From a checkpoint of a small transformer trained on Wikipedia.
Architecture: RMSNorm before each block, untied embeddings.
Training: a variant of Muon for these matrices, 120M tokens.
Each number is 128 + 32 x the weight over its row's rms, rounded and kept within 0 to 255. Layers, rows and columns count from 0. Numbers have three digits each. The size before them is the row's rms in percent of the matrix's.

# layer 3 MLP down (transposed), 640x160, rms 0.0458, rows 271-291, columns 0-159
096:106129142099129168137131108119150064141130102160161089115156102155103159062156148163094190160171139100151152125121071091089166137080171091090178058098170138151097127095132128096151114128125145126143135182153140092227118136140105069156132158123147198115065132120094151147052191143132092142144107147122101126055096103157166146127073083091166103115152042116152123142143105123106111144095095129152150130076139128173148140154146140114158156147118092165170102142110142160188103107126176
098:096173099113163042158101168190115140164114147126123147157158142145118092180125136138171170092114097111157162123121114076135177075187078120076181209147150128141143139164115091117134114132109071149112094143139170078173158140117142127148067165150094188141122097159133141104163102179124140131150125138162103145168169142121130093113170172122149122165207147104107141158208132103111151089134149122134060116084112123112124124126081124138064112152151195112135141118140125089065118062148164
109:131187116102170095181101143114065108169147134129149106086151127173121039154077168145167098133114126135137146109126111069111086129142112166077152136196137136090115100044129125094078122128116107055102133145150126130175079203077122135095100141144101114130160078167125111130127124101164139110167152134161133079155148170095102130188118126130156087180100128144126116134091096183162142105085181153165171090129155165115123209160086145155134106071103151113131164115177125125073149133098142
094:134063081158155176172171125173150160191113161157123132089189143100143106168112140093182130139149058149166141078067102117155115152147151068116112139132092129130170118156081114154175131146133112125111124134130124159199123138133128118145099187170113126097174171145138124150061141072121128158087112069099178136161101141044127146130137089115109152146124141086128118182139160170122073145136136120134182072117133154173061129198112114127125096096118126102097122167120128192188114135128185
098:144159116182229183059103118164102077122155117152138138076105135166131110165158134200189061166176114110128138125113108111127067084148121114168122141097140138157052142171182138180061152125116104156135121136125142149117130145119115139114165202143112146105145143121148139111132157118121105174080139162155130112163119079157080115100146122155205150120090084109163104150168106114112081114154144123124098115177102134088090131131135054197134125154138157173167188175153108131130137093143145
103:087088094078126128103096130099149065130169142118126195155169055148131120157141132108139122075163151100092135117139126131133118109179148124125155141121136169090116108174143080101082181095147092157205159114093127091086138098141144121094096090121104108157186137207167181151105096128184177136163177150129152091086105111160134092143129125170076106212155077142163134144126111146093122056153110114154137155054119117123111115109090133076122155153101144085080109136126175094169149105100082
101:097098092128165155115109095168140150154101080141195138121090154134092167212156088125156155136043115096087098120118100147119119125075100079184102100156129104063165086150147140128096093099105145095120151104110127111093117104140108114138172130117106151108097125088163106037122108120064088091113141155113104146116188118173095142075125093108139189108111128154126140152163163139150148083152154135172216088172101120122112110117131160162118143142071147152127058158153160125078065139095156
098:104118151103139181123181122109110159108076123145110140142142109115153145110123122126192157175113195167130176114126118118095203140098115138092195139123084122122071116136169151131160203128091133149141160184170220151133118148115080035107072097170133133148135199080097126212136112112098085110118149126106081113107108090179157112095114102104164113093190140145136111097117134142141133111106147107056172083104158183085120144116094157139113142184095100143140121122141143109087106113109134
104:110105110152114143112163150179116126134103207126126098160172077141156169142171161130139144205113168108148147147104136068073119124134126154106101169149080140132101132168092130112143163161140126090157167074093131154173191154081148140071143152069107111139101091153116168138103129193113114168132142110166101153136087167191083138137091126076167117150065107129203150157100182190146192148089157094099175136155093143141111114112107067109190117135142128112133089105094165117134121087114088
100:096155191183183151119074127092084097109137140164075141124076119202095160116150152121156151145122102104136125124140135147197084084167059128124144134123156135125071157196182128141086151100172124134107091142117116124107156124083165119082148120130134140127135085134220117125136125058183092100135132106095083122099198120126141123085135065124169151112136144119153179125145152078122088193129087130130131130179059102141102098067087166145088143125065151162155125118094102158129123121113135
093:126115177193163163117176077120196176130089128130124107151082133110174067096096236141123093142109104060136139159130116140141086149185123172132119126107101098096128126130127145104131134085092155136102121145083122197104171142146121101113125111129175106091138086163059135082114132182155163120040109134120139130102068160093193125167121080118102170122134139152081168182130141120071131129135140125111124108114155143094187097122119143117163185167126129119178141143126137200135136145145075
102:085141150119127141081134030173122110115160080105140093216108166133117185148136145164151148116128103080091132128180151049128112093110146093158113121126138174136146107163157148176135135161140144154187133085172107152202157143090168172142105169119086094133146092130157059098124186102148144140147139111149133099160133128096090129131132175160102146080152136081154071080176179099131123074127139109112072123111164146165199133165135122153118104157132104096125113090174145187120140087128083
095:133137148068178139139074072108164101155106069145184159124163115148096120138129114147121133129115092063128098110179118102155208160135113132190078136133069098084160146129141135162133124142176059149068104107113111104123124136117134157137115095144163179093129116092152096090098148114068055135104110116147098085165117138202112147113147153136105066122125182137117108089123143103182116133162114119086124134146088127131115184144131207181142164221158089157095149134144171129111106165098160
094:174130109127148154154098101099150087140131089122134129138109156182145108118105131109098134158169150092086154106115229142126080150183135157160068152160135114122125156117132187085104059204114141105098084094101166141093178117128139127127111085157115106093192146121075095181115142089104116126135108126187152128128173141106088121107143034202081106154153109136152125136071130134118108122143128103130109122139131175185142144169152111163120123140101055143103116152153110150160115244124151
099:126128117127167133135129112122159044202139055149167110128208130139189104114118102132123119115164086098146154139114100127103159021176113156086136101142108169153090154160185128177093113097115136122122150113158143133149053120141080104095163081091101166108130164223107079128139162153154109112135103122101097075127120071160090140082151135144184145160131133132085134140100110153171164058178155111160092137099130159126118150101127144123169121120129095150105079109144157155066123127124160
094:130091148134137104103105136137103119136051108137064139129111127140123134204130123114153160145103107184107091160071070119146084116143135158145181128115129066120101122074171099115092094165100066139115151090129089150100126109120112084185079107133149137125104116166159101136141114095108094152160069131174085101101190130092108067131157146203106129193157113130153132186115133145138139121174113138127131071132148114099153119152160050113083111172130081085147150061094170167193159141098079
105:148143102137179204113103127103137133110183081126121137142105147102163106160179191113145145186113117074122166078178113124109147082073132164173134129108099114080171114117074122094116148077159138101149103121185193116089215143152112123138138140106145154068158094118150135186134154116121153123158150117069093097128180075130136095145114112134162130149201112164129129162084180120131140074204131131106105200135105179092078121081119135175074108119158146110126092122133173122141163128108128
094:148148097126138125092133118098167162116188084120120070094155085120100112156154114155132161129151164170119144121089176155111136056100186136189092122191149129177188100198139109139124099120116118136131147154121142091087130135108091208102082108119129128180190147144127119100117166134152138175173113143149121092158153112191151183093078124147143121127120151098115172100169099127151170071113135103081108190129129132193099101166166217115127171137091176142126112110081093130065145150115153
101:132138112127110126172108163114125125108139164115121113108092154073136142139050189137094143173124138098048124122163151209121146110158127085103080107143162111099104092180104143138141143129172117108131111119103101148105082115137144142111135169155152066140078169142118114146118111186115107107181139107147097105069188141144097109094051120156080167139098189150159129173105063120148105129043098131124171136098162095097087146144171140132114154061102129149103126193102101153170115141088045
100:082143105166081173119189114093103060161169176145169129139127163150133099115082093185092126143150123140103189171080101134124122187104171142159150104123158149126117099161129146148094128099140128101140102126124185077153170142119106144160168118119102107096091068122185132151124121157156171106116119106086102223159135141114080200169113134121150181170125132130065123089161181122166078120108089139155131089159114129107153185108117120120139159154052165148145091153182158166137152164178150
087:125174126096133129109146098127149142144123145151148116123123086072107116096118170163119044125095096132136145163081142144166138084169096091074099198172161078149162064114113149146134147060157129102134137166154127220112155099078145205162123171151152078128137092142158145092152074114102150110194135137149139137157132178132048127122170140126139147168159133090093101154165076157106124087122158138110138090152189130096141158083097088114133123109120134184077176170156159130133166118089099
# layer 3 MLP up, 640x160, rms 0.191, rows 272-291, columns 0-159
095:132122163145156092137157111083158151130198105155110123099069124080090151139165156164114097090170084084118143110120165133189094079124086120152110116165067114135067162084148154115115159121090138154159157153080115132129142134110097123153177062102112081117147145095158139121126140125129120138146182111159145133086121131109125142155094148155079089154110104110114086100105127164114053133141121094176114091116123093157119124128138099145200161116163106151171134083121208179207027185147078
102:098101153139093126085132073157120127128087117110158129158094137071140089116163163160134151119174134090108070141136120209116119116091142115104139123103104132132143112110082105095114161123203152161137159112095164122105104106160123068107110166152155096188107141106101105156143119202089066114111246101130107129118122130062183155143133139159084087072142102072121133103122112114119145141079160133132140144128106135186121076078165059145083127169105149120133148128066147093179085109179096
092:144138119106084120046133120076112110101083118108102107144137131131092114117142109159096135106160160144115136148181191157143129082135133148159147089137110148148083155098129121126098112164114186134184116123110148075059067123138163087079144107098119160143112110135170134099159154112143139083171175169122106123066094158155179126100105129184180066094142083196075142136094114110132120141152114153142067174132133081117182146050177108131194140166163100107159129114139103119070112174148058
096:106129130086121146114131149140141154071082161122138131116159099109108135060125127143123186110127145115130105104122097121126126204098080137152134079121145171148172133129082087135157105149195113081149138126163171115151110145070109181127086107112148147150144099132147098179137148085146158116159094158099145172137167173077103142151107104085085098145130179177056137159082080129096162025106143146135182150134228131175099071110111120111088135120161143042113104085127166100111135110120133
105:101120133154171092158157142134119142149066157112134079148121123128108147135076122158097179142119122151108150086157148130169157098077150141142097150066146163099124153118120149126162163104116095095164087095113093135155134169102135145144120164112160083196142129142144109127139206086101078223104131154170141067084132124144139179082097092159155118117093166106163138113198103138110132181133138093112124129159154180091165113135203139070150080156106201116065139093148138129083113194133187
100:159134115180188119148124109093158087173104120098086195106149156143153129116081174173187194168174128159128164110116107149110207113207088178152143163119104121160161125092103134101096135157109142147092118163140162125150136148113098143146134125134103100144168063117096156143132110134158133142129082147094088066166094149069078133137081174121077117150145111116117161118168116099142027105096131115127085167131096128135112122135110130097086102118193140160127186153116109082100198183148113
089:135158140150084137123109141158105095114169161127166132055144143118069157166155098151127103057136112081146181152141142121123048105112112148129113094131175110129195130153123106126119073080071137102150128076202078075127107094098111151117186176095137122129115098138148143152098141180156147137107191133144187167137113139129138119099181166135162145054111138119165112158038145104155177144200136084148180151160117124130163112143091165135124140071130183107118119130130132120170153191110146
105:145151106112139145115127094119170142133148141119164073163146167130106114092137121189148106046103099137072152125066168186126148176137142113108133122139121088091124134164149154181143130128109111177126110166179104167067110113143131152107155074083114113129142150117108115208084157060152140096122161089078134164152156084152163131096180145191135134155140118185126118125082074077058141096104150165154140175088153133136173151133116144153115169081095148126114149173201129150069122150071080
097:092056092114091089126147141094165068133165116074158108141170110092135139119109116166166147126118143033127158165119138135145178116112129188102164121141092108215154101082133125078167140102149106071100104084144111101156096118151098088175154117127085152083150138122113203185201100151107155125121120161106110145163085141089092087140087175153163149094103153124101165156116139152143119143159131100152131128113119101187146106132145109159149205159139078068196130114142175149141131156105109
107:075098102116081134138059111086109111126140121091141088054154128171128157110154112140198188121104124173129181068168168139141162159142084161078120105183100132102141217156074185129171132122151104079165078140105185120144063106118128156125146126114109056105117146137157134122095133131153165165092192168109154125169182183163107122104134156116132147079106124159160086138146156086135122117162089153125117130177084098139100125141110099099145094181193144117084121110113121126139165148128096
100:116087157100147136145112162148122143120083175160157158062067123063153053159102100128134152183136115193110143129125116155173144141149138182165131054116095150144092182021080121124152179107096095115098111113062155117066087126131089125148124148167126129091090141132130185204134144100122113087115102182090112111128129093137134147081110124108184069143168106150129154142062133150189156162126118182123122123130164188082143108150141112125141089118159127093112136098116118117112140106144160
099:132080116158104116193159144104150138082106144097135088130108102139177177157176139131098165177168111119240092157117145146112136147077109096102100143058135117116109139172118138071188159159105130102122080124151095146124105133177134094139102127033117096128141144122126129115104165086146160148127215149137126128113162107044167173134117123127139102139092115142118171118102151147072116094093138091162150158103113157146176104114185114081075155060169128081108166124147140103128169091155102
094:076106114096151099120131125093042148172081170087123112174142084095079105148114160128104110095097146178168090143154139086163188096139111067115195132074132150108123127166171128106152149134120192158113141125119124119125103172151107120164142132074104134150062138112148166104159099119127158103120130208125105195115082151149115111154126229120180132094111060150121092127138100090136131122052147108138130144140136125092170121144090098097120085124154168115128131158097091072122104066106080
093:117126177151109150041124109164045120119132184072177168191069124107097132144171144109131156086090135101119161128143118081140145135084115111198113107175202061105142088118068119117175160122198064183103116130111129094112176160155114149205131162109086125174102148105092162127144101113111139114130135175173139133114131183145135149155113148143124100104144154128154158090147186092091130162133123116085194135162141131135200152159145126177126141132100105092128132129124138082117141158126115
102:122112129142124111108089123196136094119187112138142157124122146101082137073123111060087157124163156132170152150200193132106170133082131131073115096130155180186131176199120081124124157125166093117118123109096129066159092149125181080117120134133148137110137167097123134104094093159138131101096184160158141162137100071124151125115132120114158132143075202147137057146148135086133096131143179116132163138116210116151132121095065125087116136083112070146120180205117099155124150068170139
110:143074161145132121148138183185144138159111160157119153172083151146147127055137107121132150143151073138181093145164062097112126063197131194117152149122151137122145094183138116103154148116156112098101129104093151136172092150142119185088163116144122135118139151112119133069137150174115048115104077125085088114169113117062108171060107111114160153109116171121117073207093113144151105178096116128060200079117157139106086085096104095147109094150140126127145150148162138137136170094094107
089:111135190078129102102144155119122134132100102120181169155103083105105085104106107160128125089146080106167087098136110143108120155120062143101112173127119164084150166088151179126143183138153137127131140113101063165151100143217147117121124119141117151124058085107197129124111151077123163055152108126084143108096126141172090025100166128067111143100117165181088102136130152172134124160066120115175077123128120128091165154080151074134113137098105046139176114115139142088130149124126147
099:110142103183102180077126125128121113082141151150132157058126123110109101112093086167087087115115146136111158055098112152156085133108112099118141113107119083144099132108125134170180081083141135114149091123164084139187137113100119115127167144105070082137191114108119156145094148131126072113149098145204163190116099071134143131129169096101125108074095105116170072189133138073068080119141060132125096124167097127126112166207148130131124115166142124075103129102174179099139161126133213
097:160169115092128103038174149123153161151082112116080089114126121082140131136133114113125109141063121117166083140124155128114179110118086101106103145162122080126189136098159138115143140172127105184092201126130128181125109140132110086066171127176119152150144161170124150145169155143131093161095136139154180049094153069112147120147131108118111127130117129154154106118137132098115124167199182141118096142122102139207156104156121175119131108129222078087095115118072168068149081110066095
086:145106159113105153142069187161173113122142086073140157143147210133125128141147142068189141114131177104132114179158146123115126103151063139148223119170081156109136124143120152091117150191178092104133081140098179113069124120127121126178077101094116143135095132178092117136108111166104119116077076151140163131086149049174197163134154136176102152061098179123129141084156157085142103103115166153105147142129088115131122089156165160107120125142159154069151106106095127132141139104182132